{
  "num_hidden_layers": 19,
  "hidden_size": 512,
  "num_attention_heads": 8,
  "num_key_value_heads": 8,
  "head_dim": 64,
  "intermediate_size": 1536,
  "vocab_size": 37167,
  "hidden_act": "squared_relu",
  "norm": "rmsnorm",
  "norm_place": "pre",
  "norm_eps": 1e-05,
  "positions": "rope",
  "rope_theta": 10000.0,
  "rope_fraction": 1.0,
  "qk_norm": true,
  "attn_scale": 0.173,
  "bias": "none",
  "tie_word_embeddings": false,
  "parallel_block": false,
  "extras": ["paired heads", "gated attention", "normalized values", "norms scaled by depth", "capped logits"],
  "init": "normal",
  "init_std_qkv": 0.0426,
  "init_std_o": 0.0,
  "init_std_up": 0.0426,
  "init_std_down": 0.0,
  "optimizer": "muon_variant",
  "learning_rate": 0.0115,
  "beta1": 0.9,
  "weight_decay": 0.0079,
  "lr_head": 0.00516,
  "warmup_steps": 137,
  "schedule": "wsd",
  "decay_fraction": 0.914,
  "decay_shape": "linear",
  "final_lr_fraction": 0.0,
  "batch_tokens": [32768, 65536],
  "max_seq_len": 1024,
  "doc_mask": true,
  "train_tokens": 800300000,
  "max_steps": 16743,
  "dataset": "wikipedia_en"
}
Each number is 50 + 10 x the weight over its row's rms, rounded and kept within 0 to 99. Layers, rows and columns count from 0. The size before them is the row's rms in percent of the matrix's.

# layer 13 MLP up, 1536x512, rms 0.147, rows 223-250, columns 128-255
106:68 58 40 55 64 47 36 51 46 53 52 68 21 59 24 42 46 56 54 42 32 47 36 62 50 39 29 47 34 69 48 69 35 46 52 37 42 51 49 66 62 37 46 40 41 53 49 50 56 54 32 38 43 59 45 43 56 45 38 45 70 50 60 59 45 56 49 56 35 50 47 57 68 34 54 43 54 49 47 55 49 45 51 33 35 44 54 41 28 36 57 37 58 53 48 50 56 39 39 50 43 50 39 42 48 70 53 58 67 56 50 45 59 67 40 53 52 37 56 56 64 59 53 68 48 62 30 53
088:67 62 56 39 55 56 45 54 72 48 48 51 30 53 37 42 58 52 62 70 41 53 36 52 66 39 64 43 47 38 49 47 63 58 43 60 44 41 40 62 40 51 49 46 34 61 71 52 52 35 38 33 49 67 33 49 48 56 62 30 42 44 58 56 54 51 38 45 38 51 55 51 46 51 73 36 43 44 57 44 44 50 46 40 55 50 43 35 57 54 62 47 48 46 61 62 47 45 45 60 40 66 51 62 46 49 63 56 37 40 28 56 57 51 54 54 71 51 43 76 41 44 44 58 27 51 62 47
097:41 45 49 33 57 49 60 50 56 64 52 30 40 34 37 43 43 58 54 58 57 60 43 41 50 48 50 45 46 61 46 46 43 35 41 29 65 59 55 49 59 48 43 49 59 53 40 48 57 60 36 53 80 38 40 50 64 52 42 71 32 54 46 43 37 47 27 56 29 54 70 48 54 55 46 68 41 48 39 44 55 56 53 43 36 49 52 48 53 61 55 50 34 52 48 55 42 47 41 46 47 54 55 41 48 46 62 50 50 44 41 58 57 45 42 69 46 47 50 57 50 48 44 55 31 63 37 45
096:45 69 59 43 65 61 66 48 30 50 45 46 53 54 45 37 63 42 46 39 46 65 36 52 39 64 43 41 40 50 69 39 73 59 52 51 44 66 51 47 39 65 55 58 52 53 39 50 56 34 63 33 66 51 48 34 39 40 42 53 64 56 57 54 67 52 43 53 34 45 46 48 34 49 48 46 44 40 45 55 59 50 57 43 50 60 50 66 48 50 55 53 52 64 39 56 42 52 45 53 54 50 68 57 45 30 45 55 41 47 48 57 43 66 64 53 53 40 56 51 68 39 47 46 44 48 34 55
108:53 46 32 52 56 61 64 67 42 54 42 40 64 38 41 53 51 38 51 45 45 41 55 45 61 34 56 47 53 61 60 55 56 52 50 40 62 59 57 41 47 40 40 53 53 57 37 61 51 37 40 53 54 41 50 47 37 53 53 43 43 55 52 68 50 50 39 39 48 39 53 64 64 43 54 37 53 31 67 40 66 61 46 65 53 70 63 42 28 35 60 46 63 63 63 50 54 41 46 54 54 34 54 61 50 52 56 58 45 41 56 57 38 58 48 47 66 25 51 58 48 36 52 49 49 35 36 33
105:66 47 41 35 41 52 54 32 48 41 42 57 41 38 46 28 37 64 61 58 47 66 65 50 48 41 40 53 48 53 65 58 70 35 57 30 55 44 57 21 65 34 68 69 45 62 58 43 55 56 46 42 64 39 50 49 55 47 43 49 42 56 40 38 51 52 55 76 54 72 52 58 43 30 50 34 42 49 42 36 69 47 44 43 34 48 45 57 53 41 54 57 51 54 43 67 51 38 50 51 52 41 44 53 56 52 55 38 62 55 39 39 63 34 49 51 53 45 38 46 46 51 52 60 54 46 46 47
107:66 28 64 52 50 54 60 44 75 51 47 48 45 36 74 51 48 44 39 49 50 65 38 51 49 51 54 48 43 47 65 45 50 59 49 64 64 51 55 52 53 43 46 51 59 53 45 50 61 39 44 55 67 61 36 54 46 59 28 50 46 49 46 55 37 76 60 70 38 36 59 44 53 37 46 44 54 51 54 42 55 73 57 41 46 60 28 27 56 50 58 47 53 49 32 56 29 71 57 43 58 69 56 54 43 53 50 47 46 45 48 39 52 60 47 56 29 60 61 50 71 47 45 59 44 71 38 46
110:27 57 41 48 58 57 48 51 53 37 53 45 58 38 58 46 41 45 56 55 60 54 69 58 32 36 37 59 38 44 38 42 37 62 43 61 52 64 33 61 46 63 54 51 58 61 64 44 49 63 44 51 41 62 46 57 56 52 31 60 63 31 58 62 57 69 41 73 54 56 55 19 45 48 57 46 47 50 63 25 57 36 46 59 65 49 47 47 51 34 41 51 36 48 59 50 38 44 66 52 50 44 49 63 52 21 57 53 37 42 61 41 40 51 44 59 30 37 46 55 43 59 36 68 39 58 52 45
100:46 53 67 56 35 51 53 53 71 55 61 54 47 50 64 51 33 36 63 61 58 35 45 48 71 61 56 52 52 54 53 43 52 40 43 57 73 56 48 59 33 38 48 44 50 49 49 59 49 42 34 49 56 45 60 70 47 66 51 51 51 54 55 69 35 49 39 60 52 53 43 30 57 54 49 49 58 53 70 52 55 49 53 49 52 48 54 47 65 52 62 57 46 57 53 53 44 52 51 60 34 47 64 32 67 40 51 49 51 51 59 52 38 44 30 40 50 62 81 57 55 51 53 30 58 72 50 33
097:50 47 43 58 46 38 44 76 62 52 56 49 60 45 59 51 47 37 38 37 55 40 64 48 44 58 48 38 62 54 61 48 37 41 54 38 46 39 54 60 61 70 54 37 38 59 39 54 42 54 42 43 36 40 48 51 65 41 34 49 52 43 57 60 60 55 35 42 41 58 41 35 55 46 80 34 55 66 44 34 52 45 52 63 47 40 39 53 44 49 62 59 52 39 35 39 59 75 26 34 47 51 58 36 41 41 38 39 42 48 47 60 54 53 48 36 59 42 41 54 34 70 57 48 36 59 50 45
113:31 52 40 53 49 59 35 41 50 59 60 52 36 40 42 45 52 52 50 34 37 42 44 48 42 43 58 43 42 45 44 42 45 50 74 41 51 50 32 51 43 43 47 44 37 62 18 49 47 48 41 60 39 40 46 53 51 63 56 29 41 50 56 60 53 54 53 60 48 56 42 57 39 40 40 59 57 54 34 67 56 41 40 58 42 44 65 58 39 49 44 50 50 55 44 46 49 42 53 60 68 55 56 40 54 53 65 49 40 57 57 49 53 44 37 48 47 55 48 53 56 54 61 35 49 57 59 41
093:53 27 52 71 53 40 38 55 44 34 36 46 65 40 45 51 65 47 53 39 50 51 57 29 47 53 54 43 40 51 53 42 28 57 41 34 58 50 61 58 57 39 50 43 33 39 38 59 69 62 60 52 62 33 49 67 51 64 53 41 50 51 30 55 49 54 43 57 48 48 40 58 39 61 47 52 40 56 54 58 46 54 38 64 61 60 58 35 43 67 53 68 58 30 56 56 54 44 52 58 55 38 51 43 57 55 50 67 60 47 53 53 31 61 60 60 76 44 29 46 58 54 50 55 48 49 42 42
088:52 53 58 42 44 44 40 45 46 49 69 39 40 52 52 52 45 65 52 46 41 35 59 51 50 77 58 56 72 51 43 68 51 41 44 46 44 49 42 47 52 53 38 35 52 34 42 42 28 49 50 40 51 58 41 51 60 44 52 62 42 49 55 48 37 75 63 74 33 37 46 60 43 48 36 54 37 51 44 48 53 51 45 50 53 42 56 38 53 42 65 44 41 51 49 70 32 25 56 37 51 53 52 50 42 60 50 48 61 54 54 63 45 55 43 55 51 47 44 56 62 51 68 54 54 51 60 29
080:39 46 34 46 50 63 42 59 46 50 52 55 44 49 39 43 56 38 52 73 47 51 47 33 62 63 47 38 41 48 62 47 57 45 44 39 58 42 37 45 61 45 73 61 36 44 57 48 45 50 40 59 46 43 51 49 57 49 46 36 49 55 51 31 61 58 59 51 51 56 65 51 39 45 33 42 52 56 30 54 41 55 36 45 44 63 42 54 40 58 52 52 49 46 39 52 22 44 48 36 38 44 49 60 71 63 53 43 58 53 43 60 41 44 57 59 59 64 42 48 55 53 49 41 42 41 51 47
104:58 60 34 56 68 61 56 52 47 37 42 51 42 58 61 44 36 54 43 53 47 24 56 65 71 57 40 45 43 37 67 51 50 55 51 63 42 47 48 36 45 49 54 43 68 48 39 36 50 42 41 39 49 43 44 44 41 36 48 51 34 69 44 67 52 57 49 54 50 55 57 56 43 89 58 69 40 63 45 56 48 50 56 39 39 48 38 56 57 79 42 56 60 48 42 37 47 53 49 45 48 53 80 56 54 37 39 49 54 39 34 49 68 31 52 33 33 35 54 44 37 52 35 24 41 62 55 66
101:41 54 47 59 37 34 32 42 55 42 36 66 38 48 45 71 47 67 32 62 55 64 37 49 42 49 37 41 33 36 63 62 48 54 60 49 32 63 47 46 24 43 59 50 47 50 50 47 38 44 46 31 55 45 59 46 66 69 50 27 55 52 64 53 42 52 57 46 37 33 41 51 52 43 71 59 52 58 45 49 52 38 48 44 47 55 52 55 49 49 56 72 51 65 54 58 59 48 36 52 56 49 52 54 61 53 56 35 36 51 48 45 64 47 58 51 47 55 41 35 45 68 57 39 49 57 45 44
101:42 44 68 54 53 54 64 30 39 56 52 46 58 42 55 44 38 40 44 46 66 49 58 48 52 48 62 37 46 43 51 51 58 55 56 66 51 59 54 66 61 52 42 59 57 47 60 42 51 67 45 47 44 62 45 59 43 32 52 59 44 28 61 44 47 60 66 41 43 50 50 50 55 25 60 41 55 63 53 36 60 33 52 58 53 34 39 51 46 54 63 42 43 63 71 41 46 49 55 55 62 32 48 51 51 42 30 52 61 54 64 30 44 50 56 46 62 39 43 56 41 61 67 43 42 71 58 39
104:51 34 45 39 28 53 54 62 52 60 50 56 50 42 79 48 48 53 70 42 59 62 45 66 41 63 54 49 39 64 49 47 70 56 52 52 44 38 68 50 62 44 46 61 58 54 53 35 55 49 58 57 41 39 44 46 39 56 52 57 53 56 66 65 62 45 53 57 56 52 57 50 59 49 46 44 44 57 58 54 52 40 47 57 48 45 36 61 22 52 51 56 58 53 60 71 60 31 63 43 59 79 42 47 49 42 43 36 66 48 49 47 39 34 63 43 39 56 38 56 52 41 37 39 33 29 61 34
097:40 48 45 73 27 40 60 43 68 50 40 43 50 44 40 66 50 53 40 44 58 22 69 38 36 45 34 46 38 36 54 43 46 53 54 34 35 56 56 64 46 37 65 57 65 34 55 53 50 73 48 42 56 45 69 67 52 53 29 45 51 56 57 32 32 65 43 58 55 48 37 60 46 44 58 56 62 71 68 45 53 64 63 47 29 39 45 51 55 66 45 41 59 49 63 43 49 62 35 53 42 56 56 41 56 26 56 40 57 58 42 55 44 49 48 47 54 66 40 34 52 58 43 48 59 53 43 46
095:51 62 38 73 55 65 51 36 52 59 46 33 39 33 75 48 38 46 42 37 73 50 32 43 40 66 60 43 40 53 51 39 49 53 38 55 41 55 64 59 40 67 53 45 49 40 46 42 61 53 42 52 41 60 44 54 50 42 32 40 52 37 47 39 49 66 65 43 40 57 43 47 49 66 49 55 50 69 51 43 55 69 31 49 46 38 43 46 63 66 43 35 56 43 26 39 62 54 52 45 65 46 65 64 50 29 41 31 36 52 65 68 80 40 84 43 49 52 51 50 52 65 45 36 48 50 64 49
080:38 62 32 62 56 47 42 36 48 41 63 51 40 52 54 56 53 51 45 38 60 45 69 54 41 49 55 68 51 45 44 39 37 42 55 57 45 37 49 51 36 37 47 42 52 46 53 47 62 41 57 43 48 35 49 54 70 52 34 37 52 47 57 51 38 43 40 75 45 30 45 56 49 62 45 48 62 41 51 39 45 72 66 60 69 40 43 52 73 54 34 37 54 50 47 53 60 46 42 55 42 54 40 42 68 61 59 45 56 31 32 47 54 44 72 50 45 53 42 54 37 68 29 59 53 51 32 37
114:63 46 62 46 44 54 52 54 39 65 54 48 53 63 26 49 43 37 46 50 61 37 54 31 67 49 55 69 52 32 47 48 65 54 45 24 63 35 64 39 53 51 54 54 55 49 50 67 34 57 34 40 45 33 47 63 47 32 58 61 60 55 44 52 44 53 43 41 62 44 43 45 54 62 44 58 56 45 48 38 65 57 48 38 59 55 56 34 31 31 51 47 40 55 51 58 47 46 56 41 58 41 46 48 29 43 58 46 40 62 55 73 47 64 55 36 26 63 68 56 39 54 58 56 60 69 46 34
096:42 59 57 42 58 54 49 60 47 57 56 58 74 36 58 46 50 53 54 25 63 49 56 49 35 61 38 45 53 56 49 54 49 60 43 61 52 52 57 40 55 55 48 30 43 70 67 47 53 58 45 32 65 53 55 47 49 43 44 36 45 51 53 51 45 49 39 47 49 64 31 39 38 57 71 59 51 58 63 52 42 61 48 53 45 41 63 60 36 61 59 54 43 64 57 38 51 55 30 51 46 50 36 59 59 50 50 35 60 56 55 57 50 49 49 45 59 58 81 44 48 37 36 54 57 36 49 66
093:59 43 54 64 59 47 43 43 48 50 48 48 55 55 55 47 57 72 51 40 61 48 51 54 60 40 31 54 55 38 46 53 67 36 49 45 44 62 54 45 63 50 62 35 48 51 55 65 41 32 43 51 47 42 56 73 55 51 37 32 53 53 43 41 54 53 49 63 41 53 50 49 60 38 58 39 43 32 60 60 51 48 55 46 50 62 62 66 47 59 61 51 61 58 46 39 59 46 61 35 43 50 61 58 52 57 43 45 65 56 53 53 43 52 48 43 37 31 33 33 42 43 61 49 60 58 54 58
103:42 49 55 38 42 56 45 73 56 52 58 46 65 68 56 46 40 58 53 57 37 44 50 51 54 57 53 43 53 76 42 39 72 42 45 54 38 46 49 37 70 48 47 51 49 77 44 59 52 37 58 49 62 60 61 42 56 60 42 52 50 71 63 49 52 58 54 36 58 56 35 44 45 55 41 46 39 60 39 47 58 49 64 45 40 47 50 41 39 29 43 55 65 31 46 60 50 46 56 41 48 56 43 35 44 38 52 41 53 54 47 61 48 62 35 51 39 39 36 58 54 64 41 49 32 61 48 46
104:53 57 71 59 62 50 37 53 64 51 47 57 57 54 58 46 40 42 52 42 48 42 35 45 73 56 42 26 33 48 61 50 50 53 35 47 43 54 41 59 59 46 56 44 69 57 35 35 58 63 50 27 57 72 43 45 50 68 46 49 63 43 56 43 43 49 50 49 77 31 42 62 43 52 52 66 52 59 37 51 41 68 48 38 36 42 48 50 49 46 48 56 53 46 42 39 58 56 53 57 58 72 47 53 65 48 55 27 39 59 53 55 57 32 60 51 59 50 50 48 39 43 41 38 50 43 56 58
091:40 67 50 65 64 58 48 54 50 34 54 59 49 58 43 29 44 43 25 53 67 40 46 52 46 58 42 50 54 58 60 31 54 49 54 65 47 35 57 64 61 48 48 37 58 56 53 67 56 57 47 40 53 47 32 63 40 55 76 30 48 51 59 40 46 60 60 58 57 53 47 61 59 34 65 47 49 43 45 50 67 59 35 48 62 57 39 53 54 39 50 51 50 53 39 34 35 47 56 55 42 56 58 43 45 52 71 45 52 65 38 51 62 55 62 47 58 62 45 39 48 53 47 78 39 54 42 51
102:53 52 54 29 50 38 73 55 41 61 63 40 43 56 60 57 47 52 55 38 57 55 38 42 60 41 41 29 40 81 46 35 58 46 60 45 45 32 64 50 56 66 58 35 55 55 51 60 38 45 28 42 75 51 58 52 55 62 55 49 50 50 37 75 60 52 39 68 34 56 46 58 44 68 59 46 36 55 34 45 51 36 64 50 41 48 38 47 61 62 61 53 51 49 60 45 41 51 57 57 45 48 49 60 32 42 65 54 55 55 60 67 44 40 44 68 70 75 55 47 43 67 45 43 59 68 64 55
# layer 13 MLP down (transposed), 1536x512, rms 0.0485, rows 223-249, columns 128-255
101:42 36 37 52 47 41 49 51 72 52 42 63 58 62 56 48 65 54 41 44 47 30 56 38 61 38 54 40 42 59 54 54 38 22 63 44 37 62 53 52 57 60 45 61 42 65 42 63 76 48 47 61 56 54 32 33 48 42 42 59 45 37 60 57 46 48 47 44 47 58 54 47 71 52 49 44 51 48 57 43 59 48 55 50 51 37 41 59 54 44 42 56 49 55 56 56 53 40 35 30 57 54 59 48 48 36 53 36 44 44 52 49 54 38 46 39 59 56 66 66 51 30 57 47 46 54 35 70
095:73 64 47 51 65 61 43 43 68 70 45 45 51 50 61 59 62 58 44 52 48 55 49 40 39 63 66 52 57 52 54 60 47 44 82 45 74 29 50 27 51 52 65 46 17 47 36 30 53 37 64 52 58 51 39 42 46 69 56 36 50 43 56 34 39 56 66 45 49 59 59 52 45 51 59 46 44 72 46 66 26 53 46 48 42 40 59 33 47 37 39 53 48 57 67 75 47 38 39 58 48 59 42 51 60 53 52 48 57 44 44 47 43 53 71 64 61 36 50 53 60 59 33 53 49 63 45 70
105:49 50 56 63 49 45 66 59 48 56 54 42 37 33 59 31 44 56 58 46 51 57 50 51 49 52 49 70 39 61 54 71 48 38 38 51 82 44 35 58 46 46 44 64 65 61 41 43 64 52 42 64 71 59 33 48 58 53 39 55 46 41 66 49 47 44 52 49 52 46 49 47 54 54 38 50 47 67 52 60 46 52 53 53 63 44 45 48 46 38 56 56 49 60 58 60 55 52 69 56 51 67 42 38 26 43 54 51 50 31 48 76 53 59 36 52 46 38 46 46 54 43 57 65 39 42 49 44
089:39 44 40 62 31 34 48 56 64 54 50 62 63 50 50 49 36 47 38 53 51 57 35 44 35 37 72 53 59 40 55 43 49 43 30 35 72 40 67 44 44 63 59 54 51 39 62 53 41 64 52 59 43 52 40 59 39 49 48 32 43 48 56 42 50 53 57 50 54 48 55 54 41 60 51 57 52 45 52 51 40 59 57 63 38 74 55 60 44 62 27 33 45 64 32 30 63 49 55 56 59 52 54 59 37 50 73 55 31 50 61 48 55 40 61 51 53 44 42 44 42 69 60 52 48 47 60 20
102:61 60 69 40 56 39 55 59 66 47 35 43 40 62 47 50 70 46 55 60 35 46 23 54 62 52 50 36 31 49 60 54 51 69 56 47 52 45 35 47 49 53 63 71 63 56 50 60 34 54 44 57 57 47 35 57 50 53 75 47 59 40 66 48 52 41 26 56 32 45 49 68 51 58 42 60 62 56 57 55 52 56 67 43 64 60 62 49 59 46 64 54 60 67 45 66 57 51 61 65 38 31 53 39 48 64 34 48 31 48 38 43 49 52 43 51 41 50 65 43 71 47 53 58 54 51 64 58
117:40 76 47 39 49 57 64 60 50 23 32 57 49 38 38 51 53 44 47 51 51 55 46 48 44 45 54 44 38 53 50 47 66 54 58 20 21 46 65 47 57 49 57 61 41 48 49 40 55 36 54 66 75 44 54 51 48 46 72 60 51 53 56 56 62 46 55 47 44 40 50 47 52 48 42 36 47 58 56 60 51 55 36 50 43 40 69 59 41 37 78 63 63 51 62 69 50 41 47 36 53 51 22 62 54 63 48 46 58 59 25 46 53 44 56 47 40 49 31 59 45 58 56 51 43 26 27 48
116:55 53 75 46 51 49 65 42 30 62 48 59 35 38 44 55 73 43 76 48 59 55 52 65 39 73 53 55 35 56 46 60 49 76 74 69 49 52 48 44 56 36 37 46 41 50 50 65 36 40 49 51 47 69 60 56 49 67 60 52 44 51 54 41 40 63 63 71 35 52 45 42 31 48 42 54 55 51 52 47 42 47 61 55 50 47 29 54 42 46 55 51 33 49 60 71 45 49 47 52 45 33 50 46 34 43 51 47 44 54 53 49 38 71 54 63 40 46 52 43 43 35 66 62 47 46 54 60
109:39 46 31 22 39 46 43 51 51 50 60 56 57 48 55 43 47 47 37 59 50 69 56 54 32 64 52 49 50 39 45 42 39 81 35 47 68 56 44 65 62 41 42 53 43 47 62 54 49 74 41 59 42 58 52 40 56 52 49 40 56 46 64 45 49 48 39 59 60 41 46 33 42 64 66 52 47 46 30 39 52 40 48 45 57 51 45 38 72 46 44 40 24 50 55 61 48 37 44 41 42 55 66 56 56 44 52 25 58 48 41 48 58 66 42 47 54 51 50 46 45 24 50 59 53 38 55 56
099:67 49 44 61 58 52 63 42 53 41 36 56 51 47 57 47 69 59 42 27 29 66 40 44 71 50 56 47 32 73 52 52 52 62 61 62 63 38 56 46 64 54 50 39 50 40 42 45 36 61 43 50 51 57 53 50 46 50 43 47 62 61 57 54 45 43 43 64 57 36 43 66 54 43 47 32 55 56 52 48 50 46 57 44 53 33 39 52 51 51 47 46 42 45 62 58 48 47 30 53 47 42 42 59 44 46 55 39 40 45 48 45 42 60 51 51 50 51 56 52 67 46 40 49 32 48 42 38
112:37 58 51 38 26 41 53 48 44 51 65 58 51 35 55 51 57 49 44 56 51 34 40 55 51 57 57 66 58 44 43 62 30 56 65 56 34 44 36 49 51 48 50 56 53 31 50 56 36 57 52 58 59 67 75 28 41 27 57 71 64 55 48 73 61 65 49 48 48 47 54 42 41 53 51 58 46 48 34 43 58 57 55 37 31 49 54 42 65 57 57 37 55 54 37 62 58 52 49 57 69 51 41 46 65 50 39 55 56 71 57 42 41 48 54 61 43 37 59 53 59 60 46 53 39 57 53 43
124:52 61 50 51 60 51 48 38 47 64 48 49 45 43 44 47 66 65 49 61 45 50 29 43 58 49 68 48 56 39 55 61 61 51 48 18 62 24 39 53 34 48 29 55 60 44 28 42 39 52 51 56 31 47 64 41 55 46 42 56 36 37 53 61 61 48 51 53 44 66 44 43 35 52 36 49 54 53 44 53 52 58 57 46 48 54 51 48 63 45 30 53 49 58 39 58 60 43 48 45 47 27 39 47 51 49 47 59 46 75 67 46 52 40 53 56 38 41 56 29 61 38 39 39 31 46 47 47
101:49 67 55 42 53 56 49 31 40 42 51 56 62 31 33 43 53 47 45 55 62 39 47 53 67 67 51 65 51 42 49 37 54 44 64 32 50 53 60 38 42 39 47 32 31 64 63 57 42 45 56 59 43 41 53 65 53 27 67 62 59 51 52 43 58 53 53 62 57 50 52 48 53 53 36 59 54 57 51 25 67 46 57 48 56 55 61 51 46 51 55 50 64 52 40 44 73 37 54 69 40 59 52 44 44 55 55 40 60 51 53 57 54 47 44 37 74 55 57 43 53 51 33 64 65 31 44 43
081:58 42 52 62 43 60 34 65 48 49 48 54 47 59 52 40 40 58 45 43 47 61 34 67 43 49 44 34 65 52 53 34 53 55 49 70 65 58 43 46 53 61 48 46 47 42 39 52 49 62 42 62 56 44 64 58 61 44 50 57 52 57 51 44 80 31 39 42 45 44 46 40 60 38 44 63 40 56 46 50 43 38 42 55 48 46 63 33 50 61 56 36 42 40 45 60 41 40 56 38 61 52 40 63 28 59 48 72 49 41 46 43 62 51 52 43 37 52 40 33 45 62 51 40 51 54 55 48
080:48 29 56 52 57 63 47 40 48 42 48 61 28 38 58 46 63 36 36 31 51 48 34 61 59 49 66 41 61 33 52 56 38 58 51 63 47 50 44 64 55 67 59 47 66 55 45 71 35 63 73 56 54 62 56 58 35 56 52 36 52 66 58 57 44 56 53 55 71 62 40 55 72 58 52 39 40 57 47 50 33 72 44 31 65 47 59 54 57 26 33 63 55 38 48 44 57 60 34 37 42 50 50 54 62 54 51 58 45 48 49 44 41 52 52 52 44 58 53 66 52 46 47 45 39 40 54 60
115:44 57 40 48 38 54 58 46 50 46 69 57 40 53 64 64 60 16 42 30 57 47 42 44 64 62 46 67 55 39 45 70 43 59 49 48 43 53 40 41 46 46 39 44 46 47 51 47 46 48 46 51 56 43 46 57 56 42 56 42 23 54 49 53 51 42 60 47 42 41 62 37 44 63 42 59 55 35 43 66 43 71 47 46 53 26 48 26 62 70 34 44 40 23 37 71 46 49 58 58 34 61 62 49 54 41 50 52 66 51 41 53 46 44 55 51 42 33 46 33 38 61 60 49 57 40 33 58
094:63 46 62 54 56 34 54 38 57 56 47 45 49 70 28 23 48 34 49 43 53 45 27 54 62 45 61 37 55 50 45 59 52 56 64 60 60 40 47 53 46 56 37 40 54 57 50 67 64 54 55 64 47 55 38 69 33 45 45 56 52 41 52 57 57 51 58 63 64 53 41 52 36 53 43 46 48 52 59 48 53 47 60 44 71 45 47 33 36 42 53 59 65 45 63 35 47 46 54 54 50 49 46 50 47 52 36 40 44 61 46 65 42 55 26 61 59 78 59 46 58 41 50 49 32 33 51 52
094:36 42 40 60 49 66 52 50 43 57 44 54 46 44 49 47 45 57 42 55 51 63 51 31 43 51 30 21 48 43 60 56 83 43 43 54 63 47 45 51 38 37 52 46 49 58 55 49 45 71 53 62 50 45 49 67 43 45 53 57 27 50 44 59 54 40 41 40 59 46 58 50 61 44 59 51 61 41 60 57 64 44 50 48 46 42 40 41 49 52 62 61 39 53 44 26 62 59 49 44 44 44 48 40 39 31 36 64 61 41 49 44 45 47 52 48 56 49 52 41 53 38 37 36 46 35 51 49
101:58 54 49 59 41 51 29 62 44 38 45 48 62 57 47 32 48 54 54 54 52 52 59 48 45 46 48 46 26 68 51 40 54 53 48 48 30 36 62 42 43 46 68 76 50 43 50 54 51 46 50 57 28 51 67 33 43 49 60 40 58 38 43 38 54 64 46 66 44 34 36 49 51 35 34 41 60 56 45 62 41 42 60 48 64 61 51 48 45 47 33 74 44 48 56 44 54 47 38 40 64 58 49 62 62 60 52 42 42 47 56 45 47 66 57 47 37 57 37 48 51 51 57 55 60 50 52 50
104:52 49 55 65 56 38 45 39 57 65 72 70 57 42 51 53 56 40 31 46 58 44 46 32 36 62 39 64 52 62 52 51 42 61 51 45 39 45 42 48 36 46 49 61 49 44 61 61 55 57 44 43 57 28 40 44 50 63 44 43 38 58 54 38 48 66 43 45 48 53 61 53 47 28 46 38 58 42 60 41 44 43 49 58 43 52 53 50 45 39 69 39 43 45 45 33 32 51 54 34 40 55 50 33 55 43 49 48 44 40 56 43 59 55 46 42 43 55 34 27 47 48 63 52 69 65 47 38
092:54 54 44 44 70 57 58 49 58 59 66 25 42 58 48 66 31 50 51 54 67 57 52 48 45 53 52 30 48 56 39 55 59 45 63 67 35 54 48 51 48 46 50 24 51 33 62 38 29 46 54 59 59 59 45 47 50 51 53 43 41 43 51 42 82 66 38 45 38 47 58 54 44 52 43 57 59 37 58 36 53 68 65 69 50 64 47 57 39 67 49 76 52 48 45 63 43 45 44 45 46 50 48 56 40 57 50 41 38 48 52 50 50 52 56 65 53 54 50 52 60 45 63 52 58 62 50 46
071:53 40 45 58 66 44 54 63 52 33 56 37 48 54 51 43 62 53 62 57 62 58 44 25 54 43 50 54 56 48 33 72 47 37 66 25 54 40 26 47 40 47 55 51 51 55 46 55 59 38 50 54 50 32 51 59 40 62 54 61 43 58 49 33 58 60 67 45 48 51 53 44 40 34 51 48 69 43 48 49 48 63 30 57 64 48 47 58 62 54 58 49 51 61 64 53 51 56 67 49 60 45 60 27 50 54 59 28 50 42 32 60 61 50 53 48 71 49 46 74 66 54 59 63 56 38 58 57
109:41 56 40 73 53 54 53 41 59 40 51 66 54 58 59 56 38 36 65 48 39 43 56 55 52 47 63 59 56 41 46 62 44 67 42 40 61 43 37 68 29 53 55 34 55 35 53 20 51 43 51 51 59 53 57 55 56 46 42 44 50 47 60 55 48 47 44 46 64 40 51 40 33 50 44 39 45 54 52 62 56 60 39 55 60 43 34 76 44 38 39 48 52 55 53 59 40 52 64 37 59 38 53 43 39 44 49 46 35 55 59 63 52 46 51 57 48 57 59 38 50 74 50 43 36 47 49 72
102:44 51 49 51 39 56 50 42 39 49 63 46 69 57 57 43 52 77 56 50 43 62 51 55 59 69 57 62 41 61 57 39 50 61 69 35 46 47 47 49 54 55 48 49 49 47 54 55 53 58 62 54 51 46 62 54 24 55 52 60 58 47 45 50 35 35 59 36 53 62 41 38 47 48 53 55 51 47 48 35 32 49 49 45 50 46 65 61 50 62 27 58 62 66 63 52 53 47 51 64 50 50 29 41 52 42 80 48 49 59 54 51 54 41 36 33 50 55 40 59 50 55 37 55 46 63 52 62
089:55 57 85 51 57 57 37 52 67 53 65 50 57 58 43 45 27 49 52 37 47 42 33 40 57 33 49 45 43 45 54 48 41 57 34 48 39 57 58 49 46 45 52 57 42 59 55 52 36 42 46 61 54 65 34 29 68 60 47 59 38 45 33 49 54 62 55 42 63 59 32 63 56 56 37 45 47 71 56 38 70 58 51 48 66 46 36 52 39 46 62 56 44 51 53 37 49 51 40 47 46 46 50 52 44 53 76 29 57 63 60 52 57 57 52 64 46 45 48 57 51 64 45 32 31 53 53 52
104:43 58 66 40 49 46 45 63 50 42 53 38 64 50 58 39 46 42 48 48 51 33 44 45 47 42 52 59 62 59 46 42 42 39 51 46 38 63 36 35 44 44 54 37 66 69 37 52 48 27 34 39 50 59 59 65 39 49 65 65 34 45 51 44 33 49 56 29 51 36 48 60 46 52 49 49 40 51 62 29 44 59 37 48 35 59 57 46 29 50 55 52 64 32 47 50 65 58 39 27 63 59 34 51 59 28 57 43 47 63 40 53 57 43 69 36 40 52 45 72 57 54 30 31 45 33 53 47
123:52 64 47 34 52 54 49 44 66 53 52 54 45 52 51 53 62 53 57 47 53 38 44 36 71 59 41 40 50 52 53 42 40 56 62 51 51 49 33 68 65 46 54 51 68 53 55 50 57 49 37 60 37 57 49 46 60 58 50 48 55 43 59 64 57 47 64 52 69 26 30 52 66 56 43 55 52 50 50 60 28 46 51 50 58 57 51 48 39 49 45 42 44 32 50 45 56 43 42 41 60 46 58 55 43 59 58 45 53 39 65 52 45 19 48 33 66 52 40 36 60 52 39 68 68 42 56 68
094:40 58 49 44 55 47 44 48 36 59 34 50 62 64 58 46 51 38 62 63 73 56 60 41 42 31 59 54 77 65 41 47 27 58 59 68 53 41 45 62 43 46 61 45 61 49 56 40 46 45 55 56 44 53 47 51 39 54 56 50 50 41 51 53 50 49 61 52 60 39 31 48 46 38 50 58 55 46 32 58 45 41 54 45 49 60 51 51 39 73 46 40 53 57 24 49 51 34 57 43 54 59 59 52 68 61 54 46 55 43 28 46 51 56 44 49 46 51 38 42 32 33 46 51 50 50 36 63